Each number is 200 + 20 x the weight over its row's rms, rounded and kept within 0 to 999. Layers, rows and columns count from 0. The size before them is the row's rms in percent of the matrix's.

# v: layer 2 attention value, 576x576, rms 0.119, rows 222-255, columns 216-287
# o: layer 2 attention output (transposed), 576x576, rms 0.117, rows 222-255, columns 216-287
# q: layer 2 attention query, 576x576, rms 0.111, rows 256-268, columns 216-287
# k: layer 2 attention key, 576x576, rms 0.109, rows 256-268, columns 216-287
v222,100,211,154,195,236,183,212,194,221,224,197,187,217,197,254,185,213,228,222,165,173,197,209,196,215,244,221,223,158,248,175,198,200,207,202,174,177,196,210,197,213,181,173,202,192,194,213,227,208,187,233,186,179,205,184,186,173,222,220,198,205,218,187,211,201,233,178,222,165,174,214,220,163
o222,094,199,219,206,202,204,198,193,180,177,198,152,185,209,215,207,214,223,208,252,194,189,165,184,220,212,185,200,226,197,193,205,197,210,202,204,205,203,193,190,188,212,182,221,189,178,235,199,189,261,198,208,209,189,187,196,206,202,177,196,174,172,175,197,203,177,213,199,221,209,188,202,192
v223,095,196,177,192,237,219,213,159,228,193,235,180,172,193,164,199,185,175,170,172,224,215,176,186,199,214,157,163,174,180,172,204,177,222,224,172,216,176,204,184,225,215,205,156,216,194,202,203,206,197,216,207,202,182,198,165,192,161,224,235,189,171,208,184,183,205,189,200,168,175,200,168,201
o223,090,194,188,203,179,215,184,209,171,217,207,210,210,167,240,210,173,181,232,216,184,240,208,244,198,227,244,184,186,167,194,232,192,161,206,180,208,204,224,200,169,197,177,214,212,206,220,207,177,142,228,183,248,212,220,173,159,239,208,216,256,205,203,183,180,186,207,188,209,197,192,208,199
v224,101,182,223,198,194,219,195,175,190,227,194,213,220,191,188,208,218,237,225,194,226,224,167,202,194,242,217,207,211,240,254,211,184,197,209,231,196,200,216,212,188,215,188,204,230,196,213,182,212,157,197,167,188,163,203,206,172,191,201,195,222,172,213,178,183,198,242,242,191,210,212,197,195
o224,096,210,213,215,203,206,209,217,207,235,223,201,199,210,209,178,187,190,166,204,245,199,198,214,181,240,201,205,213,182,176,202,170,184,211,215,190,203,209,198,229,216,199,215,167,197,183,225,205,207,209,233,240,198,183,195,205,198,207,188,211,222,191,173,216,197,196,193,213,206,179,227,179
v225,097,214,225,192,192,200,208,200,227,221,205,196,196,225,208,181,185,198,221,215,195,207,211,179,195,225,184,199,202,199,182,207,180,245,231,206,180,224,185,216,213,222,207,206,187,199,199,210,215,227,219,203,190,217,240,183,214,187,212,186,204,211,167,158,182,146,207,181,229,205,195,217,174
o225,089,190,218,177,185,196,184,204,165,216,201,263,190,173,215,203,204,201,155,197,231,178,177,220,229,186,188,193,188,218,192,219,201,198,193,198,199,189,186,210,168,198,182,184,229,222,212,201,204,194,189,222,179,197,187,191,193,189,206,176,196,205,197,201,220,211,172,240,206,212,230,212,195
v226,103,179,203,220,167,193,210,185,220,223,187,218,180,217,192,182,210,218,205,177,161,205,215,195,181,250,215,196,181,212,207,196,214,219,218,187,197,167,137,214,211,212,188,189,191,185,184,216,202,201,187,215,175,186,149,203,168,183,199,219,200,190,196,209,225,183,171,192,194,213,167,199,184
o226,092,224,201,226,205,178,198,178,198,198,225,212,149,180,249,173,217,169,170,233,228,208,143,240,215,178,203,166,207,193,183,213,179,194,182,218,191,168,213,179,189,222,189,209,210,196,218,188,216,194,205,225,225,219,200,168,199,205,190,175,234,198,190,226,220,241,184,191,204,213,219,173,229
v227,097,200,194,206,215,195,215,236,200,185,168,195,184,198,213,202,203,200,199,205,173,184,186,248,175,214,182,239,180,213,234,171,180,205,185,195,173,228,222,204,211,216,183,215,203,204,191,212,166,255,202,208,195,197,189,218,193,239,170,168,211,217,243,228,187,186,171,204,215,201,171,233,196
o227,098,182,214,186,198,194,193,195,211,222,178,224,178,200,174,175,178,207,234,168,209,197,223,205,236,227,185,190,189,230,183,217,225,197,189,237,196,196,181,208,212,189,246,182,199,183,213,170,203,177,187,217,171,191,192,183,199,193,201,205,181,207,207,217,210,204,212,196,176,203,203,192,168
v228,099,232,153,190,177,170,212,216,207,211,210,197,182,210,206,162,181,210,235,220,229,204,259,190,177,163,212,199,179,162,174,190,218,202,163,199,185,182,198,203,220,188,208,198,182,214,228,215,182,219,192,194,216,230,184,203,188,179,206,197,181,200,219,209,196,199,203,228,188,180,178,189,217
o228,091,215,213,184,236,206,222,225,169,183,204,171,244,196,182,181,213,225,189,205,177,230,205,209,228,196,217,198,239,216,205,200,212,178,214,212,186,204,219,189,180,201,181,221,155,209,164,166,205,182,183,205,226,174,207,221,216,189,194,178,190,209,250,187,224,213,220,204,200,200,215,202,210
v229,096,228,203,196,219,203,182,244,194,218,219,212,180,167,180,202,240,183,202,202,211,185,182,171,193,175,229,201,187,181,198,174,163,176,184,193,204,214,217,227,229,230,202,209,164,202,183,214,185,191,201,209,223,191,199,219,199,197,196,212,210,203,176,204,216,208,200,212,153,207,168,206,193
o229,091,211,189,189,162,195,213,174,223,169,179,209,204,202,204,198,217,217,212,198,202,222,188,193,156,171,149,221,179,176,200,212,192,214,186,199,193,175,186,183,177,197,210,164,155,200,215,198,220,194,193,204,186,228,226,204,184,203,188,236,212,216,203,197,201,177,213,198,207,223,227,235,201
v230,095,235,177,192,200,185,208,193,180,181,252,205,230,239,199,197,210,220,244,220,179,194,176,180,195,234,229,211,199,195,192,223,179,204,172,194,219,195,190,213,194,177,180,229,230,195,176,173,229,228,178,209,192,169,178,172,182,171,200,208,223,159,163,192,194,204,238,192,197,220,233,204,195
o230,090,161,201,203,229,185,206,230,171,213,188,176,215,189,198,196,198,211,196,191,196,189,187,179,212,199,191,180,190,241,192,165,203,194,188,202,212,180,227,196,208,189,216,206,184,151,220,203,198,228,174,162,172,190,195,179,204,193,225,220,242,211,189,212,211,212,185,194,210,214,208,192,224
v231,096,231,192,180,177,184,193,189,188,205,208,225,206,195,156,184,198,204,196,190,195,199,169,206,239,207,222,168,188,204,181,198,208,186,220,220,222,204,202,188,194,222,221,183,216,195,193,182,187,187,211,210,190,174,174,209,206,199,165,192,187,174,190,183,214,202,169,185,197,189,206,189,187
o231,088,210,183,208,206,216,167,178,217,237,230,216,217,222,231,192,194,170,190,235,191,173,204,171,173,177,205,219,188,208,159,210,218,206,187,220,201,212,229,198,193,200,237,222,217,180,210,219,189,211,188,214,202,194,188,189,161,192,171,176,191,197,215,201,209,238,212,189,199,206,201,213,212
v232,097,204,215,188,199,214,247,186,212,217,147,242,195,199,200,194,177,200,196,187,193,181,220,188,232,179,149,206,206,183,195,206,256,201,198,213,217,203,207,207,196,234,208,210,205,178,204,218,222,170,214,174,175,178,197,154,207,225,206,206,232,176,202,210,171,213,185,228,229,197,165,203,208
o232,092,202,163,216,206,193,206,193,188,217,222,215,227,170,199,226,209,227,226,217,201,232,212,210,193,187,222,189,209,230,217,191,173,195,205,203,190,217,203,209,185,241,187,200,176,198,208,187,212,238,185,237,210,194,198,211,226,182,172,191,173,207,190,231,206,192,196,200,207,215,203,206,172
v233,097,186,200,171,196,184,170,183,197,206,211,191,213,198,203,179,218,212,242,214,181,194,196,181,193,220,207,201,206,210,180,221,199,208,177,172,193,218,170,178,221,199,152,226,210,169,202,198,208,232,197,171,175,249,214,148,178,230,178,202,217,201,210,243,220,205,188,223,205,206,223,156,226
o233,091,212,196,208,218,191,219,180,198,183,180,218,212,212,210,205,171,164,183,191,189,184,226,222,230,184,150,175,209,204,223,197,172,218,228,167,199,183,204,219,202,211,200,183,187,182,218,193,200,207,207,187,246,181,177,200,215,190,189,221,189,174,209,189,161,175,205,186,201,205,204,215,200
v234,094,254,231,177,216,207,191,174,201,213,216,196,211,222,190,213,205,195,229,178,218,239,231,209,222,231,167,216,199,205,202,197,209,189,203,219,171,165,215,197,206,206,180,198,209,216,202,185,179,215,201,214,201,187,171,198,201,184,209,220,211,211,209,176,223,203,246,148,215,230,185,197,223
o234,089,157,213,201,206,170,184,200,204,185,208,185,200,238,222,201,235,189,210,171,206,216,207,154,191,197,201,218,196,223,207,213,249,200,217,198,243,214,174,204,181,206,241,181,235,173,227,236,233,211,191,196,195,192,236,168,229,218,213,166,186,180,200,175,205,186,170,195,192,205,186,187,191
v235,102,208,166,168,191,191,186,205,193,213,213,176,191,215,153,199,200,201,215,193,181,204,216,202,212,192,192,177,197,226,197,180,191,200,198,197,203,225,202,190,241,192,224,220,183,220,169,203,188,192,211,218,187,168,207,217,194,203,193,206,198,201,193,189,202,193,198,226,236,146,166,206,224
o235,092,200,237,241,216,187,172,185,188,196,234,207,197,231,202,222,219,169,205,199,244,208,211,164,216,178,194,222,194,236,173,180,213,189,199,194,191,219,177,252,207,199,215,191,181,162,227,206,200,199,184,219,234,169,202,183,237,203,207,227,212,220,182,194,205,225,193,201,202,182,218,220,219
v236,096,202,253,202,197,160,213,226,185,210,201,172,221,223,203,189,220,187,209,217,213,208,227,187,208,196,188,246,220,192,181,180,196,176,207,178,184,204,172,189,209,183,179,178,228,173,178,238,172,183,191,230,157,209,203,234,195,208,181,179,190,191,183,189,216,193,179,200,199,165,181,206,191
o236,095,176,187,263,183,161,216,196,232,207,189,234,191,195,206,181,211,169,184,219,209,155,176,175,229,195,169,181,224,229,187,177,215,226,203,225,166,201,194,227,153,188,186,205,175,214,176,164,216,230,201,194,172,189,196,191,202,228,202,203,210,205,193,195,185,183,215,182,179,186,201,207,205
v237,101,163,184,197,232,198,216,212,185,179,198,217,215,225,181,203,171,226,231,211,209,241,173,217,196,168,168,231,225,193,189,198,187,187,216,145,200,189,196,195,209,165,224,194,198,246,226,198,206,227,191,196,205,221,227,224,202,189,227,170,179,209,198,241,197,198,207,166,198,186,210,215,205
o237,093,203,191,193,179,193,194,180,229,201,176,151,173,188,205,225,205,160,178,196,193,163,183,204,235,177,204,176,158,209,196,209,201,194,204,211,226,181,183,184,187,205,196,182,208,177,210,225,180,207,206,205,198,180,207,217,201,187,208,201,200,192,216,190,190,192,199,213,201,193,224,182,234
v238,092,209,209,235,240,199,203,146,217,178,219,199,222,171,193,198,199,217,188,211,181,205,206,214,202,201,206,217,183,210,206,187,201,220,213,184,198,226,174,198,184,211,207,175,210,195,208,196,197,225,209,195,200,144,195,214,206,221,237,200,200,153,188,207,219,176,210,196,189,199,195,189,204
o238,092,208,191,208,196,191,219,206,172,197,201,198,183,209,175,199,182,189,209,197,241,232,181,189,182,200,206,203,219,212,194,184,216,202,219,173,184,196,194,203,213,204,211,217,213,196,200,180,222,173,172,205,231,219,202,208,210,232,201,186,224,197,180,176,177,182,208,182,203,199,201,212,179
v239,101,197,196,212,209,239,166,181,218,207,209,176,206,194,225,222,193,204,215,208,218,176,190,201,163,217,187,197,185,202,196,216,184,167,235,199,190,176,204,179,209,179,213,200,221,212,192,198,232,221,206,192,196,215,210,206,234,204,196,174,215,146,184,207,213,184,222,201,184,154,179,187,208
o239,094,175,189,202,250,198,191,236,215,197,202,200,228,188,181,167,195,199,174,207,190,233,177,191,209,207,198,189,209,194,170,199,201,252,175,185,199,231,200,209,209,219,204,216,212,173,199,207,221,179,225,213,199,190,185,205,187,231,216,215,191,219,195,192,182,180,228,228,225,205,219,219,198
v240,099,170,184,194,188,168,205,211,190,199,242,179,220,202,202,179,173,210,217,236,174,214,225,171,202,192,189,206,196,213,199,183,211,184,220,214,217,224,201,212,225,216,192,210,169,222,212,170,173,188,195,231,214,188,194,181,208,206,191,203,201,169,203,165,198,198,163,193,203,206,173,229,184
o240,094,235,224,191,212,193,221,209,180,217,177,194,180,176,180,172,232,229,214,201,193,208,188,212,242,223,210,211,222,194,217,235,174,185,186,223,187,173,209,206,222,244,188,205,205,202,200,209,225,211,182,192,234,192,171,210,207,169,213,205,218,211,225,204,211,239,198,205,171,217,211,162,172
v241,093,170,205,202,175,216,180,187,222,197,188,233,234,215,205,206,190,248,219,200,193,187,209,159,209,187,190,216,252,202,192,217,213,203,220,230,189,162,188,210,207,193,206,194,177,174,195,238,203,190,177,227,219,210,162,171,180,181,203,222,195,228,181,174,172,212,218,179,216,190,216,224,235
o241,088,200,206,195,220,207,192,220,201,172,193,202,210,181,211,198,206,159,214,206,225,189,192,207,205,178,213,212,209,182,207,214,195,210,169,219,190,196,219,170,198,163,195,205,197,201,202,189,171,191,172,182,186,207,219,218,196,195,210,198,238,192,191,191,186,202,248,175,209,159,188,209,167
v242,101,208,174,189,180,213,191,229,172,233,206,215,196,205,209,179,205,202,188,170,191,197,219,213,216,228,207,175,206,198,201,182,227,202,179,210,204,227,220,200,208,206,203,193,196,178,177,200,166,228,207,223,186,215,229,220,217,224,217,200,222,224,216,239,171,245,192,200,232,207,161,192,204
o242,096,241,227,206,229,202,218,182,216,192,197,207,199,168,182,174,198,218,205,222,199,207,225,218,190,206,216,200,200,250,195,216,209,177,227,195,185,195,204,226,209,236,169,183,168,235,208,187,180,184,223,213,206,181,204,205,213,200,178,194,182,176,206,221,208,208,202,183,177,188,178,190,188
v243,097,279,218,229,185,204,216,192,200,155,187,189,216,223,222,191,160,201,191,180,194,191,191,188,196,189,191,231,202,196,219,200,207,218,205,179,219,193,183,191,230,193,180,210,198,236,203,170,153,167,174,208,209,154,236,189,212,188,216,182,232,186,226,222,215,229,158,260,202,231,216,235,211
o243,095,198,204,216,210,171,152,196,198,205,186,183,190,210,183,222,173,191,191,212,189,172,173,201,201,222,196,211,205,218,233,194,212,232,220,180,198,174,215,190,179,228,215,197,223,166,235,217,200,203,218,183,190,236,171,179,205,208,186,182,211,221,171,205,191,184,232,219,189,211,152,177,228
v244,097,223,199,179,197,190,181,224,211,214,191,201,222,219,173,210,194,161,168,206,195,195,170,195,181,205,211,181,201,215,187,194,143,196,212,218,207,242,243,211,207,230,198,188,202,203,198,193,190,220,212,196,210,216,196,177,185,194,173,185,195,205,173,208,196,171,180,196,223,204,201,198,218
o244,092,230,220,220,235,199,223,189,172,216,184,216,207,200,198,197,199,225,213,199,214,224,222,222,225,205,208,167,178,165,173,218,174,189,198,204,200,206,187,213,188,183,220,211,191,206,216,252,200,194,190,196,214,180,205,197,168,226,204,229,185,202,234,228,171,254,203,206,180,182,196,204,188
v245,098,224,165,191,209,177,176,198,210,220,179,196,181,201,214,195,180,227,183,206,177,198,188,205,183,179,222,202,186,202,190,178,195,206,168,171,185,202,193,179,202,199,194,203,207,220,229,232,174,183,204,193,172,209,227,216,148,216,201,220,236,196,243,203,199,220,170,206,187,175,194,211,187
o245,094,187,218,200,199,223,202,203,185,177,218,187,213,207,213,183,226,175,200,208,199,201,200,251,245,203,206,212,189,176,204,234,217,221,181,220,206,218,175,215,198,185,151,212,222,162,230,246,208,228,176,210,208,190,205,214,206,233,183,217,185,196,221,189,151,187,209,174,210,194,212,186,187
v246,100,190,223,191,234,193,232,192,208,211,204,186,224,214,187,223,213,229,165,174,173,234,192,201,189,193,171,188,197,197,179,169,202,195,195,213,210,203,178,237,197,180,209,198,182,224,212,207,224,211,192,231,179,178,206,231,205,198,189,206,173,231,201,204,195,207,205,198,180,184,209,239,213
o246,096,198,189,212,172,212,194,192,187,232,196,238,177,206,214,211,185,188,208,245,156,162,192,251,218,211,209,193,203,204,209,216,181,199,184,183,206,215,198,170,195,226,223,231,212,185,152,260,212,231,185,198,206,212,240,178,200,220,227,223,216,181,225,188,163,163,230,205,207,202,154,219,215
v247,098,172,193,179,158,208,187,223,225,229,167,265,231,191,184,208,207,166,160,234,197,208,182,253,228,195,184,210,203,196,163,172,189,188,172,211,181,199,192,238,203,216,193,198,207,200,218,245,175,210,180,196,212,177,195,212,190,204,197,206,175,182,196,203,174,216,239,200,153,224,226,212,178
o247,094,190,197,196,181,216,200,175,231,201,220,214,217,181,199,246,225,233,184,204,222,222,169,189,229,217,205,190,209,183,203,204,195,197,207,213,182,186,229,213,196,222,199,198,160,222,185,194,176,204,181,214,221,213,221,169,215,204,135,218,168,220,212,163,199,191,169,194,205,239,162,183,209
v248,098,202,189,236,214,193,188,190,181,219,194,165,198,239,192,204,252,193,197,248,197,194,215,199,200,217,186,181,207,218,182,211,229,210,218,180,193,205,214,176,183,193,223,183,206,218,199,199,192,213,171,204,219,167,194,210,198,220,182,206,228,197,200,201,196,182,188,226,216,186,243,223,203
o248,094,188,175,191,191,195,169,186,185,166,200,187,189,194,175,186,192,197,244,209,231,225,235,199,179,228,184,246,212,192,202,206,187,218,176,211,185,186,177,234,238,185,194,212,147,246,193,203,203,216,214,188,228,183,198,221,227,244,200,203,172,211,207,193,202,216,168,168,230,217,206,201,183
v249,094,207,231,223,202,207,180,202,173,214,188,213,210,178,214,219,171,181,188,189,201,175,193,220,241,221,183,180,222,212,204,218,245,222,212,217,218,205,211,190,173,212,204,241,206,172,222,199,192,229,226,200,188,178,201,209,156,175,232,193,190,168,169,239,197,214,179,212,170,185,177,164,208
o249,084,211,176,176,201,238,193,217,198,190,185,174,176,166,142,206,190,186,190,195,203,203,250,181,174,188,197,197,192,227,199,233,189,199,216,185,200,215,183,200,198,193,178,201,186,239,208,187,235,183,151,226,205,197,250,186,193,218,203,199,211,219,182,201,188,196,178,203,179,208,214,219,197
v250,102,155,164,210,208,207,205,229,219,226,194,204,165,224,207,196,194,208,178,222,212,214,183,210,230,174,187,221,199,182,180,205,198,206,196,154,220,191,195,230,197,204,208,202,187,206,216,181,206,204,199,193,194,188,200,179,202,175,189,198,224,204,204,193,193,174,195,195,187,172,177,207,175
o250,093,211,148,197,197,188,220,184,208,176,192,202,217,189,180,163,207,198,203,206,199,211,157,210,182,216,212,147,219,193,175,178,193,195,227,199,209,226,212,207,187,208,219,171,208,205,209,190,198,226,194,182,188,212,211,203,236,230,157,169,203,203,179,235,199,188,194,223,208,177,199,188,199
v251,097,169,173,202,190,218,212,196,182,229,215,238,187,213,174,174,211,201,199,206,188,198,193,164,163,180,183,213,191,219,184,210,234,204,175,204,145,245,158,246,203,178,189,216,189,203,228,230,169,191,195,228,166,187,212,165,204,199,181,197,189,222,231,214,232,187,193,185,213,218,230,203,195
o251,093,226,172,182,222,207,168,195,197,231,187,199,217,214,197,221,218,207,215,235,203,205,187,201,198,206,201,212,218,196,235,218,202,196,187,186,187,185,213,160,180,209,194,199,184,169,163,200,210,227,237,200,172,189,155,221,204,221,174,201,197,216,199,228,194,184,225,208,201,190,153,199,203
v252,096,198,196,191,231,198,203,187,207,192,192,232,230,246,203,183,154,189,164,214,215,214,211,174,224,196,149,222,206,190,226,213,196,192,204,220,198,203,217,192,215,193,216,210,194,192,206,210,212,167,220,172,230,201,207,204,204,221,214,195,237,163,219,229,180,166,189,196,215,213,205,199,197
o252,095,199,194,203,200,214,188,194,216,209,199,224,171,202,220,196,228,212,229,187,187,211,185,218,153,175,180,186,184,192,212,203,200,175,193,201,215,209,171,176,171,191,195,175,212,197,178,190,221,195,205,213,179,182,196,200,221,173,173,208,218,192,184,190,227,206,216,215,216,177,223,193,159
v253,094,207,219,223,188,192,182,228,204,205,197,215,205,195,161,212,179,212,185,161,196,173,198,216,217,207,157,230,204,197,233,186,202,219,219,214,177,192,216,199,204,198,202,201,176,193,165,189,205,195,247,217,240,206,219,225,177,166,223,189,179,199,194,220,201,194,227,216,144,183,236,162,234
o253,088,203,231,187,219,167,198,196,197,195,213,152,168,182,215,212,159,187,198,195,228,196,184,216,204,210,185,193,187,209,184,205,226,184,196,176,219,220,197,204,192,195,197,203,238,196,164,164,198,176,189,162,193,204,189,187,219,230,192,184,208,222,216,201,192,203,210,186,208,212,211,227,182
v254,104,190,236,175,200,203,222,195,205,182,230,221,227,212,167,197,225,157,197,245,226,207,189,208,220,193,217,232,224,211,188,202,209,204,166,188,201,187,219,203,214,200,209,185,196,182,218,180,191,155,204,206,209,189,148,180,169,211,176,209,202,199,183,185,201,210,214,218,186,210,221,219,213
o254,096,196,185,187,180,198,167,206,177,167,202,216,236,196,170,217,186,193,186,193,182,206,141,205,183,200,201,209,210,175,201,192,213,201,227,171,168,216,248,172,207,228,205,189,211,184,176,180,205,202,154,213,228,212,191,176,193,229,161,203,219,219,178,160,174,177,229,190,205,231,174,205,233
v255,095,239,189,197,178,217,189,170,197,162,213,209,202,197,220,176,167,192,198,210,213,171,195,211,186,199,196,225,231,188,165,167,217,204,214,180,172,173,196,217,190,180,200,212,218,189,223,188,228,174,187,202,197,207,204,201,241,234,210,194,203,205,194,142,196,195,186,229,184,216,209,207,215
o255,094,234,224,187,199,214,226,181,209,193,205,225,226,183,214,193,188,243,200,201,168,233,178,200,217,186,201,177,191,211,223,210,215,217,179,198,195,217,231,213,206,192,229,216,169,230,198,209,201,212,189,236,227,228,197,204,184,231,216,202,191,170,201,209,216,213,196,223,197,219,173,203,203
q256,082,223,175,189,208,206,213,238,216,219,193,207,195,201,230,187,186,184,202,177,193,147,195,218,197,212,185,200,220,213,209,186,226,216,224,163,206,193,222,172,216,187,226,213,211,193,195,201,172,190,182,176,173,166,178,163,154,235,178,208,201,168,194,190,147,204,172,204,196,212,203,201,217
k256,108,190,198,205,190,180,196,181,218,166,220,189,168,200,229,214,184,171,214,197,203,218,205,199,200,219,186,204,206,186,200,243,199,204,222,190,205,196,219,194,186,223,225,172,185,205,173,192,201,224,181,225,223,213,220,197,201,189,240,184,212,215,183,176,166,192,194,219,174,198,205,196,188
q257,092,185,207,209,188,177,215,204,199,209,183,182,232,195,203,178,196,206,200,221,209,201,202,237,188,181,192,195,203,181,195,185,225,206,195,233,207,202,169,204,188,190,184,238,222,197,209,221,148,223,204,205,186,191,190,209,187,224,177,197,192,133,201,206,213,225,187,201,219,209,181,210,191
k257,097,210,190,185,223,242,185,216,190,205,185,210,220,207,155,209,183,220,209,187,231,195,189,201,183,231,178,199,212,200,209,188,223,219,213,197,170,209,210,213,193,186,202,246,217,201,176,166,245,202,171,201,191,216,207,216,180,182,167,230,214,181,177,213,190,186,183,165,203,202,186,185,216
q258,089,221,203,177,220,203,234,211,193,214,192,226,208,205,191,190,206,191,182,224,196,167,235,197,183,185,163,193,206,198,215,177,226,192,177,178,182,210,215,210,211,198,188,214,169,202,186,220,196,211,222,199,169,222,224,201,217,197,180,197,203,182,179,187,183,204,219,176,196,213,210,226,215
k258,091,213,238,216,192,233,202,214,226,185,227,197,208,199,178,203,221,201,240,204,221,205,162,205,215,214,187,213,203,221,226,165,202,239,200,170,204,186,206,216,239,211,180,213,215,207,178,204,194,187,211,191,178,199,182,184,192,190,157,204,201,191,188,223,192,219,174,194,202,194,184,183,228
q259,075,220,206,177,166,178,191,184,185,197,208,210,167,198,238,233,199,199,175,170,211,194,226,175,204,195,222,215,191,220,198,192,223,147,209,173,185,195,224,193,182,225,221,199,186,218,186,183,187,168,210,191,181,188,182,151,197,233,190,210,196,215,214,188,213,165,204,204,210,183,195,251,174
k259,076,215,186,194,195,180,168,195,193,206,227,203,167,199,182,187,182,215,215,205,242,208,179,210,228,205,214,197,209,170,221,216,204,240,242,179,189,200,220,208,232,199,167,196,199,208,195,181,185,195,203,224,181,196,177,210,237,194,203,216,236,176,171,187,215,230,225,205,198,212,226,170,154
q260,087,156,189,173,205,231,183,230,200,225,181,196,237,189,229,172,192,234,184,197,213,200,189,189,195,199,213,214,203,198,225,175,207,185,189,208,211,178,233,225,218,198,206,221,213,195,211,190,216,192,206,189,175,220,200,180,196,206,167,224,178,168,171,195,201,165,177,176,217,206,231,204,207
k260,092,190,229,207,194,212,237,208,176,218,205,204,234,175,189,197,192,211,198,179,204,177,198,183,218,192,160,200,199,186,215,140,207,229,218,178,174,217,224,229,207,162,182,224,215,223,217,225,224,172,185,174,214,174,172,199,173,218,182,227,208,173,197,209,227,219,191,177,196,204,195,202,244
q261,074,252,197,178,213,201,207,193,209,168,199,198,183,188,203,219,195,202,219,227,216,181,184,217,184,209,188,184,196,221,204,216,159,220,210,199,198,216,235,194,204,236,179,226,172,176,182,209,196,180,194,204,188,177,203,191,212,213,192,212,234,183,216,229,184,201,218,186,194,195,164,233,196
k261,080,203,174,186,199,192,230,212,234,194,193,233,197,210,204,211,189,210,201,201,168,212,207,215,258,168,182,174,189,213,200,180,219,236,198,233,187,200,207,203,212,205,168,201,186,216,172,173,205,193,171,197,213,184,207,224,200,205,157,207,219,198,228,170,213,177,181,200,211,209,201,194,210
q262,074,181,216,195,215,203,216,216,201,194,164,199,210,201,206,208,210,192,204,213,182,153,202,217,221,191,192,185,211,196,215,217,195,167,209,234,187,230,208,205,212,228,218,197,191,194,185,235,243,224,204,160,202,233,246,230,190,218,219,183,230,194,244,209,185,206,192,199,165,207,187,171,203
k262,077,212,176,175,211,214,185,220,208,222,212,194,175,206,230,198,227,141,212,200,203,243,188,176,191,178,194,215,200,227,213,219,197,219,240,213,215,192,200,155,206,190,236,192,223,224,205,194,169,229,190,183,185,182,172,195,213,205,221,196,198,211,231,194,166,209,174,210,224,176,183,214,228
q263,079,206,212,210,180,220,188,210,224,168,190,181,221,196,177,220,208,167,188,212,179,195,245,194,210,191,204,220,207,206,217,226,207,202,218,218,179,196,165,173,203,191,221,205,210,209,240,201,222,194,217,195,190,193,214,188,224,228,200,203,220,247,200,170,208,218,196,204,155,177,150,228,197
k263,078,190,193,207,204,171,219,205,201,180,198,197,201,237,175,202,239,185,190,198,220,217,171,215,181,201,175,192,198,204,214,211,177,165,179,223,188,213,195,188,204,217,234,209,206,193,204,192,190,214,206,225,191,204,206,242,186,195,219,168,139,194,244,190,194,203,213,262,170,207,212,210,173
q264,086,245,210,185,213,245,236,218,183,198,197,240,193,185,205,212,174,206,165,180,208,190,222,206,193,226,175,170,212,197,192,206,179,236,221,179,199,260,216,197,210,177,202,225,203,219,220,208,179,185,223,200,190,198,218,176,185,206,168,194,199,225,205,174,158,191,173,183,217,209,179,195,199
k264,091,190,176,191,176,199,195,210,207,229,198,165,179,227,182,195,187,185,205,200,215,162,188,214,204,176,203,214,208,191,199,180,168,240,176,177,218,179,209,207,196,177,190,219,219,177,182,196,207,191,189,200,211,179,188,191,190,195,200,198,228,167,227,207,169,191,197,213,209,190,201,196,219
q265,090,193,205,202,192,181,183,178,234,193,184,194,167,216,206,209,200,187,193,176,208,169,201,204,206,224,176,182,172,203,190,206,212,209,225,209,155,158,185,232,205,200,183,191,183,190,185,190,191,233,212,216,203,246,217,188,229,204,238,231,230,195,214,211,197,210,236,190,216,210,199,179,169
k265,089,196,205,212,216,187,183,236,212,193,161,191,213,177,186,219,219,231,211,184,187,195,194,195,204,134,187,215,211,179,228,193,177,197,190,169,193,204,210,214,197,183,180,234,196,212,189,225,230,189,187,198,198,208,200,193,182,192,179,218,201,191,227,206,218,234,189,174,218,195,195,210,207
q266,079,154,215,170,180,200,175,201,181,210,201,172,238,219,227,187,217,216,235,230,215,211,191,217,226,213,222,205,220,224,199,228,220,198,218,211,205,221,165,178,214,235,237,187,203,183,204,177,179,183,218,186,208,197,184,199,198,189,194,181,212,242,203,217,181,208,175,181,218,204,168,206,204
k266,075,202,181,221,175,182,215,228,200,229,191,178,185,185,190,206,207,210,196,170,224,220,212,187,192,155,204,223,229,188,176,199,205,180,216,195,196,211,235,177,190,196,194,224,210,207,235,183,181,153,179,209,181,243,191,214,186,205,230,246,188,200,196,224,191,191,214,227,154,228,215,196,222
q267,080,160,213,181,148,205,224,214,219,213,200,158,188,174,221,197,203,209,196,193,199,181,202,168,195,196,189,217,154,203,178,191,233,210,204,174,214,184,194,198,190,192,202,195,216,193,186,181,171,203,207,206,206,242,169,171,227,174,181,198,201,174,189,188,197,176,218,204,200,199,227,191,201
k267,077,185,189,220,186,205,196,204,186,205,205,230,186,201,173,149,186,212,191,192,230,173,215,205,215,219,204,214,207,174,257,181,217,178,210,173,240,186,188,231,221,206,221,174,178,244,204,180,210,166,190,211,195,204,194,233,201,211,235,242,195,206,223,202,205,220,194,181,219,221,200,162,173
q268,082,192,228,219,192,159,197,189,165,221,181,218,215,210,205,208,200,206,210,206,199,194,221,231,232,224,188,198,193,255,243,222,205,212,206,232,190,195,230,203,201,227,187,185,194,211,209,195,191,205,225,179,237,186,210,198,215,188,235,163,202,224,183,226,187,188,228,182,191,195,226,234,191
k268,080,181,198,169,206,222,215,227,217,185,200,184,173,176,233,228,174,191,205,211,180,184,220,209,198,189,188,215,209,200,202,188,202,228,191,204,227,256,196,226,215,189,191,228,190,239,209,199,218,209,197,157,209,183,204,186,199,173,190,205,198,222,198,212,208,186,180,206,206,197,197,155,212